Weights of a small transformer language model.
Architecture: RMSNorm before and after each block, rotary positions, no biases in attention or MLP, untied embeddings.
Training: a variant of Adam for these matrices, 570M tokens, 8703 steps.
Each number is 128 + 24 x the weight over its row's rms, rounded and kept within 0 to 255. Layers, rows and columns count from 0. Numbers have three digits each. The size before them is the row's rms in percent of the matrix's.

# down: layer 9 MLP down (transposed), 640x160, rms 0.122, rows 61-89, columns 0-159
# gate: layer 9 MLP gate, 640x160, rms 0.161, rows 62-89, columns 0-159
# up: layer 9 MLP up, 640x160, rms 0.163, rows 62-89, columns 0-159
down61 114:118116161125150116143130125118114090134161124137159115159117155143128134162120135105116074132092142091085134140162144124099134092137163121155089090099124091120147154139129147137110115143129140097143115145116093124153097132122117125151127153170118136177137138160080081147154076158104076150156112152129142116089155162144086113122107149165141113133111097128120127122115061106132109092116112117121126134141145148087111091118102142133124109110129178096133132145167194125136138098136100
gate62 099:129088130104150141148102162124143141137182106111121090135160120142108114094131125153124135081122124132089136147130148146162115149146137099109103108080091125159151123127093135110148083121110148127154140121127149117134157195149104170104150105156177138152143128143120128179155085114136149118157118128121099118128101116155148103099127077088103145162139105115101149162107110167146141137100136144130177155128131142109154117093105145108121128109176089159136115108101078133143088118132124
up62 094:130112152142100088128126155070121131115152149102123136165088153139141119131151097114135117128120101181141105099188106092178181150142119131139129119116115121147117162112120110168105130172099179119101148122111159133135120132107135150126153129142113165102123173157136145155169096113109065128114109148100122137137143142186112141138117114121154133116142116131158094146127122101139091130113158105156150104158109124100137141137095147149112162159156138133144162134154153171149125098081136
down62 099:137077117137158093138118140111085127124151149169148153125138124127128119070103133112165148128139132131095127151163117123152107126122146126136143141113173113131105138156092111087166091136162105144174133143085128119106088111121095130123148135119106142130161162109172150165109118147169072183135107122120091140126143160109106116113148087121107113090104164133127162095123103138142124116144164163122117177124126141136114134088146103085165106121158109094114153121168155128101121097135120
gate63 101:108150184097146149113122096132137122117150157118126208096161164139154141163087100082159123144100131126110109181117120132124112114136161095125177117114121104103160132160113114164112104170144109160102129109112101111161164138115116133109140098144134089158142136178168160122155124163129076107132135157125105159139136129130088159163138125155139122140152150127094125160130143131123116119128112085150092112125135132146121128129114144128141134124115072165100110121136118139078134113120161
up63 111:128132143103189179170102156117142132105110133087166124121189099144119132141154127147146131145139130151115137095122154122105143151165151143152184163145130117113141122122104145117161098113141138132130123103132111108138133148151105138104148124075158163108133161138128110091122128115090119141135114088149161150140150133130124144115166157105090111146149147123145165130174070143134086152127119140143109151091109107113083115194165155160119137124070120133085145122113150118124128120141114
down63 114:096139110092113129150134142090139083136124123135099140127140114138089115161179123134132107152107115165122094153187139139136139144134101151172140168145125140150131109064136117093183135131093098126135122131104146128092117156105135130144101120100160175120124109121137121124152131157127097123149122106189112105135124124145160133107149106144122103119160136114156095137124078114151106113133139138143123115174112101091146127202103115144124083103140139141143131115095164069153114150096128
gate64 098:127137093111141152136126145133136146145106135156137100146148108138094127116105084146173151152098120125119088123171120119100110093149141140109092150118131161142095130189179125117147156134128113160142126126100113107159101123100143154140153107136149098172137136102155117156123127115142128143113140100116119115119117111131122096110106109099171189146178112127112125115132139125160126100122107066176139071113126106067112161113133142145147123111157113139082118101119110086187141115148112
up64 097:188142136156080156111136123154159153097109089121158117119133095144120149116149150090114136144107111143172111135138139107120180115146143128133134087124120119101079122138151131180080128134163140149172146117148114129157143165130114125167102135129157099126163121132133135138104149123133132125103100153151168136171124130114134139137180164072143146153117143091143095169133150147116171128099161112112129069112134117099150103124147153135096092145113131105117170117163153112150115108109140
down64 099:123133126119120091132153154141101090104128159154089173052138180116135150105152094143073144145155129116117119118134136115189161099116116089141131128119093134160077133118097116130091107159108136139152126099138138139087127165125124141109121160080133122062164141119113126094142150136106111098135134104146120155142127137140156124119142170130096129131079145124133089151161109154120135184128120137117077112121132116140153153146123104102139127118107129116134157151137127133102123152093161
gate65 099:122135131150112160191158121122135165106108123112104098156146165147105141122132171119154122126124124143193109138126100058134121109114137092103149124089115138153075150132170116135072142078125115102126150124166147112147144125128135114115107117123148119136103130117104104121127142123147183140084181152161142132113121087129147136105175093096149129172134129151107139126158173117110142123127112133138146099094150120130116108098120142149143156116094104091081132094132092108142114134113131
up65 095:097159097124114132137117133147119113143119085114182152126097112143130119098073160179143104095092143121161132119158069153158157121148148144131104141124134135123075123136111135140104124169111144158156118117154160112135109091093140130166141144114124133119145148124107135122092182125127158132137083119109104108113142134094162120123106184110109117155111133130129095137134123141074121137130144150136114156120149129132144158136150131165101120106135174174123157188091148119107106145085165
down65 094:113147135147101150101144106120163112156102142155128132125125111098118144123151076115122130121123136131115091122159141159144101150137104106128093146110136090141149104130140106123087104118117110078149167172161099144114126140126149125161116094149128138163131116142175109100118191113125146150158122120112088121134159144147154165146065153128115153132118149138166079103173150090145159145107133077122140140155142122121105139132172148129141091143130146147154102189128100126161101170147136
gate66 111:101151138122157119182152104112140121122143142185124136159101107136151169152146088112137122135103154155131181127103115125122147127139101117163130167164135115139170125133092085165164097143129117113122087166140122148128115182117135128139145110137118106124140145152141154142140098126130164121090130176150147099137171103122136133157114133144126175140102095120116099148096074150104121118126112110153170140147106149130117133105107106121125143187152110122121099122153111095155120067078116
up66 099:139119129138084087156111127165154156118134121111110142124134148111137124120116065133150143153101156104111092159075112125140085143154143077131133090099160121108119200140126128148112107092162111174112161115146116136090129096149157121132105142145120158097136139138138100130150140120099130110127124135103099109184123164120141116130155076074126072114116110098167152124133128139133102107147118113110124134092121133134130147134102112157085106143148069116099087143117095120128129144129126
down66 105:133147135082111105146171130173179132119081103108130118085125120143166104172107169089154074167139157134124157111100113106121109136123079142145139149129133107126114159105136108125164138163140112079166084144114141119127133168124150154129119085150124107163142106104106138107148119133153190149134155150164137099123118137107128128143107117141126161133132115141079160152112115124124116148133135138121142146131131141122118131102163099121174145181100123093138187135114143149157122101099119
gate67 094:163140125133155124120153125103128140134168152148125141121138102115076103144131124115120105131161134136146124154147133110151166157106142136124090164142135117131112106149130116129141106123131117124168146104140095158127125101148141133119124110136136144117143116152162151141147168179100160132125103128153155130134107116161099156133162112091165149064110116089108115186097114111137140131107116116083167108124111137168102147108129164155146127186158120160070161129155083121130135099050095
up67 111:098121172163138125146101104114128106131092141178123137129130156125100129136148158103110130124140131126120111172111092127127127115117129135156120130100128154097166158130103115126154102155129139142148126126133139102132131111164148133058143132161128147107143146106161108112131131103187143143095166102080127186152150159090113122104175122127088131109144178129072152097144121154128110116128100139150129150120144100087108097157153129117077154134130138120169148173105125127098102141149076
down67 114:107152152151117149184139164117124121132124110135136126142118143110106179138156151103090146134136124105116140101121172124126115079124138097153092137138094170123172131150120088106154088118131140122158130124125116131112127122153171149059125069136116130108146147103142118156173091114132143153154101133081125175166172148107127162132146154113133161141167151141119138092097142134160113123126135150163105168095119116088109129126145167135093146137151122101161154156098110124135125119120100
gate68 098:130184134126134150175115168132143140161121117121126082118154108119148134124117137151090124171127108091101105085180138138165157135113141109098097123149110148129191122144145080127113167161120135138117132144140129094117155145129119076157145119089111105165130116131143105107124103110133142123158135096096110158134112137129110113164115131148168102176141151142134116080119113153115119132135142085126057162085127172154127109154132132100111123096118125151113137090098122136128078127139122
up68 098:096148110078112149124119159100122152132101118120118128174113109108159136114086144127096112148123120060145130073161139179126152106087126146117121130141138117114142075139143111136140138135161118126140165124144115149084146158125125126125149133137076108148100157146145106121137081108165164126096139100135129083151117092134125089129147108154133143182134140146156110140099132114131146145131142115099121168104141078129147092131108124127099123140136136138143146093060149158140127132097185
down68 080:133132104139081124101126127111116154124135140126128173142145115137143165168105119144164086102126140144136118168098104113120098159111113124157170106106110141106082135178137204127122094092140127133113125143106131098149114126141157152105108219162169153102096136116144154155103158122094105114116118148142152156123160154124138138126118085153111121076094129099120147150143129114147145178115137141149133110138129096105127118106133106158153108133141147104125119126169117091106150098135115
gate69 102:135138152102172123146130135124135129141092154189097134085154080126108124168151106145096127135159126100135081163139145121088168132159124130157136109111136120150141140148097143157136144108152125076134140160111175123125125104144120122118123115111121128096139134138127137110128146130159130080149147154066141118151104108129101138116102067114149103144115125138108136103130131164097134099113110137172102141149207130109151139169119132082095109088146164162119128137138123169117119131102156
up69 102:151125110105165089138107127113112140148137191146087122146130178132138120150164121130106167125120130140095082145085133108135150153183172135092137131115114129108156124141161151138117166115099141097135100093183139129106133139135148136104129114125140099116097095129132076118131158094124125122149124128138108098100094149129122134105148113119170094094134126152140171112087137145109126096093054113147128133139109117120152073107135148113112102132150118124125144151175110119148183130121150
down69 109:118140112149160126120092181117142151121125153134069104093134091132192119157133109105091103133132123121123077150148108137122161126156083137082126117142117115154130102139079128139132130112138132101129138152109161124123132105125149149164122212102146146125145131120128133118109139101135124125134149121086138116126115118126115128117149120108160096141152113122152130096128125084094128071095111138157148126160178105080149146134186158075097107112120156143134108153136124117100103166114131
gate70 094:119130128116122089129111095106121135103136166155118123155117103119144114150139134159128120126169142109105112150133132111171081114165124164138124126110069129125121110153153133132112183151118154106135149118138097133091117142077107147108148125140100116090106112121113113064143148114137109131161088155142099084125107112158103119166179122120153151113136145119159146130141105118186169131100146117102124145145160158139145106143121114127134126139127113096140104068161144111078110191093149
up70 098:098127131141131113151079091149132111144160137162115122135115171148127113153118119168086112099122128118137126157073131112152071084136105102090131155092177117124126114128102118136133110119131081104143115115158175073170184133127139145122161109112143176161151128135123135139135110137110173140149109098122092124101099121156108166136102136102165122107144095113095099148107151149110110118098150085128146166109109153113087124144107171131139125115145111148141160132138120111145148104108119
down70 096:108136119100128103134167091125128143089128153118124168141094077133137095121141118127103133116170137110099127137125106137142131096148116172106139117115097099134129136119137141115105167157095120125136160104141105128060142149105101148134125118150113142076117127127110067092124162097133082121150098162116109066127136129143101108133133147124130132061131149094183137119109112072157152149124125129126122122143165136120160124147114112130159117131134100090145106131163100113112118179112178
gate71 100:112171112129117138099199164116154139172156167151155079117159121137140138146100169145159153115107128085143131120121097137096096097166127070129141174134112142133135138137158126119143137113115141140108105122121168106108125086145135099143150101117138141123139128160134081180117126135143134126123062117137110149137091091120127146105100126096135143129122139123053114163180119132131131078136139097124130112130135126140134137089122151135144171095145150164102141130145120096137144140109113
up71 104:103109110075132156131111157149130100124153128166142140134166134108112135136122122139149135107118123146131094139127147128119107139070152134161130126153144129128158059140125148132171108143173143157147165147148113138179128140148114143185147128131136144108157155096177140162150085125171119097130123098171090147120120091177118106076124092135109122117097088122120144088091119124155109147121124113165156106131104167103090133117111080119125089135100137158131111128134129128111132104123103
down71 103:097141114123165139102096175125117165105129122150128160103156138095160123151101158118129165125102150132112142138166106115128105126106148145103097129066121102145142130112156115107183111116160126175131127131121144070149119134124138184165180146135104121134133152113175117130180155140160132140146093112101110132108155105101163126146156133151104108123098118137150138092118134148148077091116145181139164125117125126107136132117080111163136156111087173129129134144106140132101110121121121
gate72 098:149149121108124109159158134120100142137180130133095124097136115097113136096141116114170113100121122099181186136131139146121161087090144119105074078107121161140116109113132115118110152141140141134095136133106129140122103103120154130136179117134110101176103159108164122106140081187139129124179115137121136122118143142142124111153177110125150106118148137103111101094153142116099098178121129103151107155138141148131103128138128134164152121109142144156142110073124107165118063141106130
up72 105:100086162123128104158087131150115120111070149118154129106124158156147108116146136163143124155150179146122109090157127104107141140116121136140143102128159147086148134125127114129141125136144142162121145114143168105151141114114130119095125129141149090108119074151077170144138168095156163099131150143089100129117077079115126151163121105121105140144146150135137157111116074132101147090114102121103199089128146131120128116115101102154101109140117119170102157151159140135119130167137135
down72 099:158159155120116125148119121125145141131129157127114179101118107119102109115138147098138166110154138133139152140142117122112136101112145159125095120124148152130155108144135129115117092118163107136135088131150095151128118106112116121158139000151111109152102152131114106137142113124158140126146112139128130092122123165165106121137160089124130125099152139117117118133149127159092128093123118139131124144140122128131121096127117163141112145122122090127129119099136163169170121141126162
gate73 099:128155119116138140144141134128110125145095155177134171136107096086139112148104085158175130156146166160144143099094134141088098109180085102112098145111157145181093134129133113164164117108130152129127097154142118176153105138116158096166140118151132108123138114139147136136151129118123186096125161111129163089163100130082160113145100151101126128139150107136129150113120084104111152126097119133138143108150118128110102127144111130116118147152085113135103115136114109130134060155131087
up73 095:149138156092110138183161099171121143123140110131112161115118116127111099157128131121146102159103142133159136143132110120094104164118117103105113123145128128131133143122121119147178097112107130172156120101160068114147138111124149146100157122136118118108173095103105139116159120136143101140158106124097109116172124121085123151177113116130131171058107088128098136165128144118122121102140095108100151127126152137161166147137080141108125136147104110086082150155090149135152154132089091
down73 098:106125119161145144121134168139138160133091148143122156132120088107105138169130070178120138164182155121116133098103110161142098099135086119126149162113125104134086170123159136107112121182138113135109091128116118181142112172102144112121136171155146110150102143160157132163125149126107146127161148137131170137134118152118120101121090155106112128181134087113133126107101102132144159135136140150140133122127149140193143163147146130133068137124100100145086107138125135131145108100108137
gate74 104:183084152167097117116115151114124122114112121113137160135118152154118111085092118141126126132083135071140141131099104111140172131130137056123166098073148160118138113136146177121165133116117163138122148142108116137123147116134103099114109098108136155114161112134130155132133155107161158119120132096168116124135110111137142155087125143076144155128144166128083126137186160164113125115122134141100163141144145179140168182147093103151135132116135130130134127159138126144135131115159149
up74 098:144157112130127138143114132168150081132127162118134110131161137159173163141127121121139130116117126125151179111109147108144113155127111084105139111161118114129165102094126116130146127106116144090124168158136182081129120149112116162113132129169138152089127118069128171155087131144101155140149124118166113132083134136100122111152115149127131151124120121152122088084159139164122116126117160132104105142105074139141125092081161171142155120115118150118094061110125118103150100121127088
down74 095:188133129171109116099079139145099157110088118130151132141093149177104127117153097102162151125124147147090141120127136147136125119176120083108128133085132123137106110137157116145106110110133144134140117140119081164099130129122135104117106073081157170129122110129170056151140144092115161133128118122113124139146067127162118131120143136098138162158115111126086114131154151135129113134139145168143161149157149153103149153149121129154148126094102146110127119133139132085132179101104159
gate75 096:153142125135124143135107131086085149104119126127133138150147138127130160142160100135154147117141167133166154139108148126114121142117162120137102129110164129141117185154136082160109125148142129179103111130080118100168124136124075100114180104135128136141111129188170123145152104153098102150146143144129094128109120093115113192161107104145129135146136160081121140083097130186146132132095091136128146161101117102097153136117097101124169126131126134114130124160167107123117086145145114
up75 107:113108148157138132135147110092140167094113107151102105127142141165129134142103104116112116111131131156109142122124105097122117133106177123140135152119129103123127136118092124128084192072126153155131104173117129115151117182117152119150126129110097109134120139114145141065153141129108086145123133150094120143138105136121121121140106170128101092118091167097141115150098143104125111090145200137084156091131132171141150138150128140105160129130106096127176179144095143121147175144154105
down75 109:093145153141129113140118129134124161156109124123131133088112160114105175155126108075129105081088132156147151127134122140087093137150138106188124118106146137154143144088098167118048178115092163130127091135136151145107106129144109116103110152130136184101141098139077115093146133102133133137125119122123143104140120149124156069140136125155117093092108148146128156125100100158156105124130148113091155107121123157087091116123128125110133119148133101156127130164116152117140177114128146
gate76 106:146079094132159159129169128187124133113166157135114121146145130189097127148109125136148136117107144122109142130122134132114102101140157084094116098190155098149114121159132156134158135082183119150150104158141134106120098129115137128146141092112129084102138135125167106181161110187110146154160135099154150138139128123109123147157150112140112097123088122143147173131141132120112153119095116146098148130127128116155153097144128111141097106166124120130125126091147102136170121074126103
up76 106:131089117132088113132147124148063159153159137132126124176148133151122184109117114103152126105146100073110092121163134146155172129135077119160112153122106149111141096115139103126095111103105098119150149094128122164091116124130129149143119133117135142130107125135135195069140154073144121132109133139097144156131148126150113094122095136174200120130136108133124133158143105120136121148087109149098141137106101138133135129132107134176118119118074102145108094126145137128127105115105109
down76 109:122137114119116206134184148099099135119132123170113128126119107102136134106101112123066149115137152150138097120155105106103070119143122116126103109109123147153116118076080149121133114090149131120140141118121130129159144117159098128155127170156163114145102163120123162156136106133153145126121129150086160171146183122133136104114152093166117092156114102100151127106115095123128144099059064129107119162135118140131119118165147125134134110105127119096127109080130113126120130133147125
gate77 103:160161109119130175143108119126114122064174145148108135108161147167168135163153095124154110166128138127160113147101106103155106130121160128130115124093131124123097146113105095131117139087088158118128130155175131091100127135112130133080157109176141129084131118121140111094152131137124106129146094131112109111141142104121139119124148120165178167124147071115106160125107140108142090116106151088119183085134148105097121150110104138128167168140146119154129132130143112111152154167097130
up77 101:120161139168122081092108178132094135149127130121117092111079110131087116074136153121135087142108154079135139138150105090117122116118158100128162153084139119093098143139117149114150105140110138121125106117139119136159129112119128114148123135178148116159128164149147132144131083127103097126146085104151134144098105126175131139135150133104110190152141119153128108098095166160132105125120094158094172112146122146149110156147106136183118130148102125166155143158127135142095089103144137
down77 104:119157106140111092122157127109106142166110143091137089088076138147180117087126148149176127147173146083134109118139167125121128135146131108116152137143126159145128129186138128133138153141139134121172118098148121156158148160114168133105140117144120108157165149117140186176127121142125187146102144093129173142101116138137132147119129165158106140121125137106158127128072099139141173129144106139157107149157101103199125123138157148143123139115117106133142102107132142158123133128095119
gate78 102:131136091086152142114104124128135107119167151133160156136118169139158136126123131142152128164128127114143121104119122164168146124157139119124107126126092127146136104176122145119152166116115107100125129109121116134116110104121126073142065117143165122141134089095115162158106107100143129161150155171153100143146197110136136090134117076127113115093140192101110155142132099138120153125176158117149112152133102092126154086116139097107110138142158175143163132122157138121135113117167091
up78 088:118124103098125183102110139133124117113140134129059109174157109153134115167105152111183146102110137128154128119123087082154151132115134104102084157128120096140124141108151093157118165135115132079144122109122143101129135169146110100085131135162116134128118120103158102116132159110081139144127146104122132127096101087138108148116152097142183134121144105156124148148136153093097165142131124081124110151117186089124123138112095120088154139137154130150096102157110142121168139110152124
down78 092:136154125129147149112125117096136103136133128138147161100078150141093123085113083162119097144133085173119119137133137156116115146117155097125159153131151167135107110126157132112152099116125130093134125100130066171119134083137124124130118122127164126101112143110069164152099078106116129082119154166127128149122167166121167096127100163074141120138115165100116095096112113143135100172151127172151131136136108110123133099144163149154127109132102122150146147133155092146099121164133112
gate79 103:121138071111129088147113104133093101098127131143139126111149092151091109098106138124115105121129142096153169137142115165121099129128176138140129143107118107128125191082124132118141092159128089121155146156157133105136170096125133110099140110140148167122149123159158187165162136095148147118166140140152082143136096119112140122159116144162155133134146118139104147153126125155128134124160142122120145109178133159093154110131101165083117162156117111094109072116132122076131102152115124
up79 098:154089150136143131117080117138172189070122103102164158108151121126115166154161124110133144087142114114133167104102106121086108104102161154147115101071114133113083130136146143132157148142150154145113078082131142128135134185134100113089107143126142146111107159134165157102140121127164096125174115123116123142119165121107111124112124125110113122133077116120130156128143136139116146145153172113088126168109158146152101109144118120148148134110155114151135125089130094108114118143128171
down79 102:109161132154126120136075103158197129111126142156125112136124120116113120085125132091114131138139134093148170116130128113113072168108131143155125106137142136152128116139121109133105126098107141187104108138143112101123101143131143131105131087105108121115065086075136126137125149130110114123132078108110143114121114141140135110094098122114148130120131105120152140088168149137154131112189113164102173180051102119130084143133144130151107104141109114129143136148146081121120140132168138
gate80 106:142112125126087132082114163122115120159119115146095112092107113165091142182108122124128108114091111116119129164126131127124125104159130108097131130160138137138139165138116105129159125124123144119101135162161083097162134122117127120108177102143085094125114104118165092117137094104118116169135097130165194136119113098154088164158144091136156112147100158103158130165159144073134123111081162076087128094098158146133134131138119130121112136120103111124096142097122144139128099115118158
up80 099:111138134169112095116156101113076148126139099169154110195115099109086155126100086107112092161081122110156136083132081145168103125124134122159124148126114118106113134142126144096140129106108098100135129119145126101124106123124131129098140147088158169153127134180153100088101160106125136099110143108094140157149143122121125098110090172102142128105100152142133118122131115112119130101134119110106123107166131095170096118137162121173143128062118161134138120119114144142090123113107103
down80 097:131071082137164125127106121131164106123125118081123114134124109157141140110141157090142148135153144108176169117130163161126120134142151126104107158141125150130131085138073115182086085101159101139080101125155163195170159148110140081142142059120139132141156159118122081167135134130159106156106135122109114145131123094139140128123122098133121126121111127130138121147137146142126111076123138149113097149115127137117130153106121127133141132160165140102132113143112151093133140169168124
gate81 097:146146108101106083123156125101097076125139121125097128144119125141096137162102125143094131139115118088114106119119101153093110111149190130120108127138119121112159147105118125134129112147156081138156127153118131097120133106098146116117105137142139108092131070114160139145126132134118120121118136156143170098179156121100165130076161110079172132127117141157145095139149114147102137102153116145108134114073133080152108156129140128126114158137147123168173152078151083158148082135112096
up81 093:131128125199131117110121095117162088118165139089170098125140134131125152073119112160130154115104131107148134104151130153130154133133135092162073186129114141095103114137134157099154107132147142068116121093146117126113130134173105183139154128159124099154144132151146114160190111150098147100105148105146145145154123087136134109120132118130147144117145152129096120090149112163139161149185096160115148116111115145143157138138155148105161132094116121131100139125139122137150170125127117
down81 096:138093090148128075174071134100102113138127134111131122111154122104127090145122139095137055130179126130132121146138122098102126141145186147099129112115134139178114110119106131139135134107134145165121127119124147167077152144136127131137150131151122123163127159102128159072097156130117130104126132128126139139123115188103100131139103093115114130117110118179184155114128108079114127141095154123124128101088117114107105128127132158132117127121129163122182122151121159142132106198123118
gate82 096:136128089119155132152122144117153115101157102148111128113133178112092132153168116095123139095161122121084120118113153163156108105109159120095125110154167113155128152085144142153140116141097142099176123124115116077131113071082114112067141113119171109098110128144161132106170085165100147145127121131123145092119124141154125179165146102131155089133106149103116096110130146176103114114137093131105120164123114107150119099139154162157153088126124140146131130132143126140143166117145121
up82 106:134118133088128127131162106136128123098102110178122123131095138129177136111125127138167119181136152107130140119140131124154071110069089144125079165126131125097086099140101069096114128112118156128122105083124139130114110120107128128094111134119119118085119119151120118146103166180123129111128099137116125103130109158089141114105143114097195121126141151150103114117125154133062173115142091123094129109131123138134132149100091140145135145137123098134110119162141133198156128117161120
down82 108:129156105089122138107169159115143136105072150155106116122151140138147104135119117122166146121152161113160157138110106104132073111084137160121145140133103113130129147139185087133116145118097129123127138135114112174114145083140119123108116104128077105103126124143121127117138135127110154140123125119109142099086086135134155154097144080141143097157122141166111149159139128094082133097114083118172127149193099097129130135091151131112153106120140123136119166148153154114092097092094084
gate83 093:149206102136140164158117152112116150119147117147061130070095144118101128140133136187116108105135126134149137146107160133133111117135154143119120105104161121166141127125165116150120148144151122111145125158141144106150072127106166141137117130090148130100136087099120149102119157128166151120126067179128148136089098134156114127106143156129125115115126114133127128137105147099148135113104106132133091112110094141146151084109123116119141123102079150150102112086175072158146132140128106
up83 091:138147136150154133139136111135117164077117122116144139082116142093085144110152119148063146157108140119138152121117113100132168137114132166116122128195150131101133141133083121119145102161151080137068150153106124121125111097107141163092153134154131152124120114146146185126124133107153131107131073158097161103123105115119146138126117178093123120141090104142169132133127082097114120158134155112128135117174089125126105096117156167139103153124114123173162151118103112154135125141134144
down83 095:141094134164099111116119140154114158130112128093151130158143136152174148129114111080166140108119122140110125153115116123154119077149091067140117114174149119161098074110095106059143148113145174086143136115133123132098130115124113100146113104133138092154144121149101103152088118125101129121136132140119136164134130151118136113093112109109154158184101161083119153150133147154106125113147169118099120142125177122107124137144108141098071101119116113131105112126100099124157111136115166
gate84 101:132122124108115105152098090122108155143127112145114101125162142146116124142115120153177130148105153145120127103141120083104077116142156131127133122134176130127126130135129167128147128142112117147117118114139129101129129113096166160127197112183146097079133094143125110131181136136132077118169110143157128113182154116145138116120161108127166115141143134138151138104150093155110144113127102114127165132166165134120127119139135175124121121163099099187133118098108083097186081163145146
up84 115:126146140139106143127117127102179126129125101121143155118128116152108128167115096154141114139134143139128151132133165115141163110127139116163083154146091067105142108148171116131117093157174104115148134162160150133131125143119134146121136133106131159129111147140149137189115153119084109185140123062098137141115147149137101165094119087122071137110090145119164103151081103135136117146150142112108132123154157184163111111120126148094166159118146083092119087129144128131118115146120125
down84 119:135154111134114129127110159100154150119142117163136146079123129134128163133124133204153144167117103139123140113147132114130143118131112159178114143114066122099152115117147076118140084148144116145126172157143114159116101131128144128139155069110180143106154174187180140149122124132086119188114116084094125122068140133125152175123139133145136178133124134143106122143108140132154087138129162122140122130136126142141074144107115126125157145121139102122134110137125136104140157129115122
gate85 100:125144100133141103136102150116111152160131115108101126149124162131080145157098131148151133119085132132165149108124116103124142144102146098154119122073116099133113128130161168112107168129125155120126148055126114119162098140139138090124113124134133058153101127148115105177116133147078108117141118132153139115115136102140121107135164087112163133130149104129100115136122129114090092093150093109136139092146121102195089160104106105156172182115109127145129102111133094134112113151116150
up85 094:100119085131116115134153111150135133097157147089091144119132098081170111128165136112131099148149124104148133100087115147122145098074142140126076122134093133143110192155114134093083180093166132129121080128131101111130152134168106112149117122129105148148153104155105137109106122122131117117112104157177143169133122140115155132150143137149133157152084132115162099131091150148128119129165152120146093113130156150109136162110152135156103111183101129133136162122099130124167152156141102
down85 096:123107128113140133146087070128125129143144089159133109153131129134157164158137153132130099138120141138124097109108130090182132186119150155118159138095174120117121083127116162164158105180143142119147121123124089094101141142160172137137112085145146148126097109147119100176130106163075105138096117087090103158127140137115100105149130127113124136124112086113109151099131062123086167137129147122151110139116132123152124118121141136116115148146151127096151106114094103107115162106127169
gate86 096:129146120104143132140159150076098170122152127112151105094135180104113137149111130132151113119124101094096114142140136098088117119128106102103066144129116091086106151094118144159160168129139144155120101121174177107148082177131142166096149109149129091111117119148151118128126103093085101079129121133146139142145097147163105110147147096105123160130150129110117091166143138124107135076154122136129124130103150117119092133168092147095148122149138123158147172147107101138136128139112130
up86 095:153109146184149103140123116120116129141108131108148118133171108148153148143110157147102115094070112145168081143120087096115167123154111130130157161142114124130150075129111080146119149114107144116139134121119136109139151117108114156150080108094130105158100130141085132137127141121167103123128087081099138156068099127136133143129159133136154177139128134135112109065120115101115135143125124136167166162126112094095151127150145112102091143100136153117166143102136135090138141128119074
down86 099:133099102143128139137117083118133143141127123094143115102122152115124116125092158134127115134121174133154103163110124156133092130119133141110099140117166136141118152100049126149109131133147155152115160065179141113184102173164112198129132115117156155117139112140113095142145123114099107118121149123108162107053115075143103132112126119134170132165136136107151101136107120081144141107131136145153130162134112134121137181166115131136124077128140121110132129121109136127159140094141154
gate87 102:144123150113106087166076151123150112112114119132157140192106144159107110152129146114136095123119095151135169149143138090105091129133139136119151165116106139092127112111136068133153119123140155144128120142128119116095127127169152157107141094157115157122159124144186149120128137152090152125150124100171143142112103151142118150134150107146133091071201144108125152158122127122129151104097082088132150145120088157112156125083115143139189115107145124138129105136155116131120134099117136
up87 101:083143092125083083128137123146117123142136124139138132160145094212133109152111149140107116143132122138095117111097135177146106181153120113132132132144129136107160055096169155136168135114136183107107177135135088117153110116165128146152139135086137130136099114143109123121074116113105132110111080118119097124123163111149126153134131144099160155129127083173108090131140111120110141146117109114116111137148127161101129135140117171128075132132123127141160098123124120150123094148143129
down87 100:109118135142112134101127122152128124144136184180166141104136099178152129117107136126149147130129141116187104129100139160145131164127092120164104158159132118153136119107121157164113106110157147096130157120112126115089104108155124112145089088123127112117117091136109124120137119116095134162109103125129100084099105144122128105132115165137111106122130169159117110138178098105106104113112143115120146143111131178116123104069158148097103142148161082143165158093103075120137145181161125
gate88 106:082118103102135143126139135109147161135149138151113113108121158119121132078108115130103139112131145157115125072129125108134070073087120084119129132074153146085124125096129163129129159127099141110144118138120155085140125121134133082150138105113140124088137128133129161171094107121159155105160131142153121141143172086171091130133101126096147128098157129110159109122136124144106106133077112146155159094171129128143100188129101120131138142132129129164139092127167094156110134122118082
up88 102:088098110148158162118130113114158120125101108113150113136124155105154100113136142105118096099165135129128093139099154122110142158092164131116135139139153163096130139123141113168086150119123090134134186122135155190111117091129147120103121125111146169118118156111136135122152126150106107117150108156085126132135124128163169047115104140138122108201129093114109090144076114146141076121130146091123149123115121147103120132129113127119127095129138135126131184108072134101148096138123127
down88 105:116098108174129137111117112143167111077128159128164143121087151127111115106154162173153121117113103119137154114136109128121103089146135127091126150110154144128125145159149095148151101117154084142159133137084155134169163132140107128134178090111124141119126146143161134147103098162173148137157166151107144145098078118106086093096131134144133156099129166109115142123124155141156120147116125152111119128140104054140121158131118139101143117118123097070112091171101138110105124118155122
gate89 097:183123148122092138107172128101178166146147120151131161104119131114094134089133123128108114116168176117132151123128140103112124113096130143104134137138115104147127117114142155127127139132106105127155149173129123128141114110121142109123138123162138105111111134112142178138089156141137122084123107159131188111142149136177091122149155134094104095096160151101144101114139076177141108141076157168133120166147136135114135180118144145145152118123114108117135120138198093166126166149132102
up89 102:119164126158150153109112145141116124152129126130125140138095163128167103121131155127144101186094123108094118127160121110138100109133119155146164127175131075145139113170127080108122132147155126167142100147161162129136108124105159123174098124100141136165119143116081113106089103142142153094132145187112099150117114083133136100164132136132166126177125135093102126146112132124138179099150129105118089174162167134096079118137123109127123130121093097085112122119133134111138126142154103
down89 092:152156159152121134161102159144126151170135081146166115155146142115124136159134140126106158085127121152153150144122166141121136107167125139136144132119110115142101107177165068142123122138144129140109108161113078131104112182120090120130171051166141162156142141146188144103090114142137116152127118089120145106139125149135156129136144161112127149134153166135123128158124088171137122139128127156122112139099142169117118139091153126174156141131125173154146116121102135122133152135156098